Each number is 500 + 25 x the weight over its row's rms, rounded and kept within 0 to 999. Layers, rows and columns count from 0. Numbers have three digits each. The size before them is the row's rms in percent of the matrix's.

# layer 4 MLP gate, 512x256, rms 0.143, rows 35-42, columns 0-127
101:518504517501532497476542477442503469506515494496490499481483516494484500483516490518509529498496544529523445517493546507495546481472503473496526482549488500505565517484515470474501542483504517495457493465501522452523487498487497468477467472490457500513534521478485476517478481501496509523503508519460527554509488533541481454522512520556490528517540484532554477533501509461494524532508
094:499527542517453538507517541486511529484509500502526455524480518480444522467514518461493513504532491497519502523526523493520451490503543471505489493512489490457481515520492498482463483483482531476532511471489519500459535482541541497521494478524487489534538546493488513481524507489500533453491490534484550508443494497504514471516507499527504517476469526536530529482516513440525521482493
094:469502526453545460465507515465494495472528493541494511490533511498483481547456519490531487508482486461514492508490499492522504484471479503510513525505471499485510503471495516528530521494500484529488499529500483499513523426514495539517489492536474449521488541500515502441505498513485521483490505506490513485473532512503505456547522472501464513552488551463521522490487526512535484514539
099:517495515460520494513569484480535551485489532473488477451490491513465518527532510491486467504507499520519520453513491487503516458509515487479519468487470523496445471474510505496492518495541538499518510493440520494526506537529508487513557541502542510504495520499477492511501503473520505507507521493535511490458475520531539479499495482523509493511522517530477484494504525491471475531552
104:509487498524547464511485539508523481502459446507514528480542550542516528438528501534493472459520499515488481461516496487534497519500520506494467528499509518504495519521454469533493492492500526520522466482491514553462486483495506484520495477495477476494462513510477505513522464491481474494451505485513499515518486526475457466516497485487450469529509513515455524468512472503466527481415
102:502503536494458488489490504503549491503538476514494443495494547509484492508501452466451464476532511560501509496484501461511466510477521516506508499524492562501472528516487453481518498505469466497492491461500442467490551476500515515493469522550506495501506450511424536515541507508472487463513542489547477485507484484486488505482477528503496452509496524496463518504538519502520491531464
100:515485542475473495501465500487480513481537553527508524512508455497527473467469504499520537479532491544510489512430489540503480518514513486508496496466485473486511510487490492519490534462472511552507445481472500507480506506510481527499527499489497501506491467480529509500529502489520459475498443523494572522536492477519520487510498559500516484508535573512436515491508483542517489545489
097:532491469574533505539514514464487444451513495480489501485489494543482517524487483483479486507539479465497508479487484525531532476508494504493526570497509498494472495514500493533490523518530491535545505491461504513484497493535528482525506550500515490481510492532560519478487506548530462482481528494480546501523491513469472555465456494530507462478515470501517500501483505500477467522488
# layer 4 MLP up, 512x256, rms 0.149, rows 35-41, columns 0-127
094:446508545519484518523458531496506469540509509502541481504509499502471455516504578458513493493482504501459519511496479494549476497489508515492508502499519523521512512537494464492492504481512472487531489535537512539499567501494533498539489474533502501540453463488512521499531481460487472449495482555458482484519473462501503550485506510487481518506520506476495455480487467516468503470446
097:500506514542520481531496505503490497480463473465477490473529518539532516521497504516502530495505478504572496524462499539487532465495475497454485463570501533499504540494498510475522480495510528502498513516522496482517476501491479480467519487469522482501508496484504532504463454485479515533478489495478457496486485477508518506461498522505501494540520484474432498502516505517478476493536
095:456499530504507500504504530496498556485493520484504518466464468557477467521480519483493475542488507462494540465491504483513512475512520544458488540512495509487507474460496542518519515520519480482485529553534443549494521469516528505478480475487493469469506531519479474532505496496493581470490498513469476512481510486509505486505484446540495482497493487521470515519474500503513500458508
100:494503503473489488535520496496521486492493444541525571497507499471517529487511492476481505505511490487529496493494539534502452508507487479540479499495534473477492532521522504485483445488455478470499501534512492477498494490513533502549490509464486470530499511501520467455503492499530491510483473540518512495484462494484485495506516479500521471491471542519519518489444504449495544497498
100:471520536481539502531507501529490510534468469515496529499521504565509494505456494471509469492501500520478463491516482503481521454503442515526483478479510511476498484501506455554470469472516549473500492456481516468528461469442470488503488474540505501480455485518481563501499525511504467470473503502475494526538496553494538520495515461481513475482472512492526502494476512491471495495462
090:505512493565465535478491538452452504518453497484514519499520441513490483488515544458505515505472490496492463536489513470529497508506534488464487507530564545529555475503533477530459489497488521558534511533443540491492541529509525513537466497478476496492482533477527492494521504493539551497518486499470521539485538469522516501476493478516530482505548459485507463480481484541534482476521
099:501492491524492522534521509506524548513453513504506476519435515492486500484523499539542491544507505530531479529531480533506485517513462532491546453518504483513485510491505523492517486515567527466525514485471507493519496524499461523559515478487461453505537563484444479529515546500447496531513524524539478496515523469515485547504471483520506494500496441470510481508497510494503521497522
# layer 4 MLP down (transposed), 512x256, rms 0.134, rows 35-41, columns 0-127
103:482519504497506488477565493445503503549498520512502488514482491498509529479493513504500522485491464506537433492492531513499524505518508484508468493567485455477477462487533513469502548492488522503476512506466505434519484469452530496494500504527493506518507479487468462513462494517520509558486523462458525519492546542502479473522519441495479507537513486517508499517508514498499511535517
099:549512480505523509520502522513471544483502434494499496469495519469509509490497527488500495474561532450513487492466519512556469506511503514442516523515504508511488500499454528531447444488508483488536528497496499481485549534475510497523457477495553510472510505512512516516494489516527505498481511473536505481476540523503476461501507527466498444485475499515483478478551475473525562493506
101:480479481497512495467512473477494496507508470475500461534509498437476461450520510532461506500512500547517536493523534494526535497545539519507512460524467509507501475482512516487441477474546479471480525488488488519504532552495529504497490530515481481446500521504521476477462486521490480511497515484496516506525502488504506514508472532502519527516555492500536490502512488522532509511503
087:489490501530500513460481507473441454490475522504503482501501538485500500538464501536483535484512493480504487521511507496557552470511498545489518535508520519494501520557451495494495488505511514494418486462482509566488481495492520548502479498499493496482511493480472506524470539556435483511461494489474513535523524509472527498500498522527473474506536458465475470500539496504530494459518
102:523477478529479507486504488486475497468497509454485492515473494523485504507558516474519470478503496496487491490487499531518501524448484485477510522494489479488504547446524512471509513520546470483481502521521484502501529515487476532503542470499502510536508486498521483505484507484504518532532472509490505530505468440514511494527515525512469517516548511495482441503494525500534497549539
096:485485500489518470480532476530518485542532511492489473501517524483484500507503517486481490508533460531505481498499526513459488480475468487527537440502470518482464518505473493466503509511485461477507512497528452483511515431502505506467473511503528509522484489553481528499538474509479496517478507507523552464496466517483495488504500566477516507485476540482433490520501487522497488492506
095:528451470465521488448507522490518495532491471497524525496533457506504482497461469522468480477506497466528522508492531473514487476473509507474493531483519446520507444466481502538492504452461470520481489527483496523458515474520497481499449499516527532484497464519536553493504481477510488472457511465496519533495512461501528519505489497509496501455538526545473515489497528509534508526490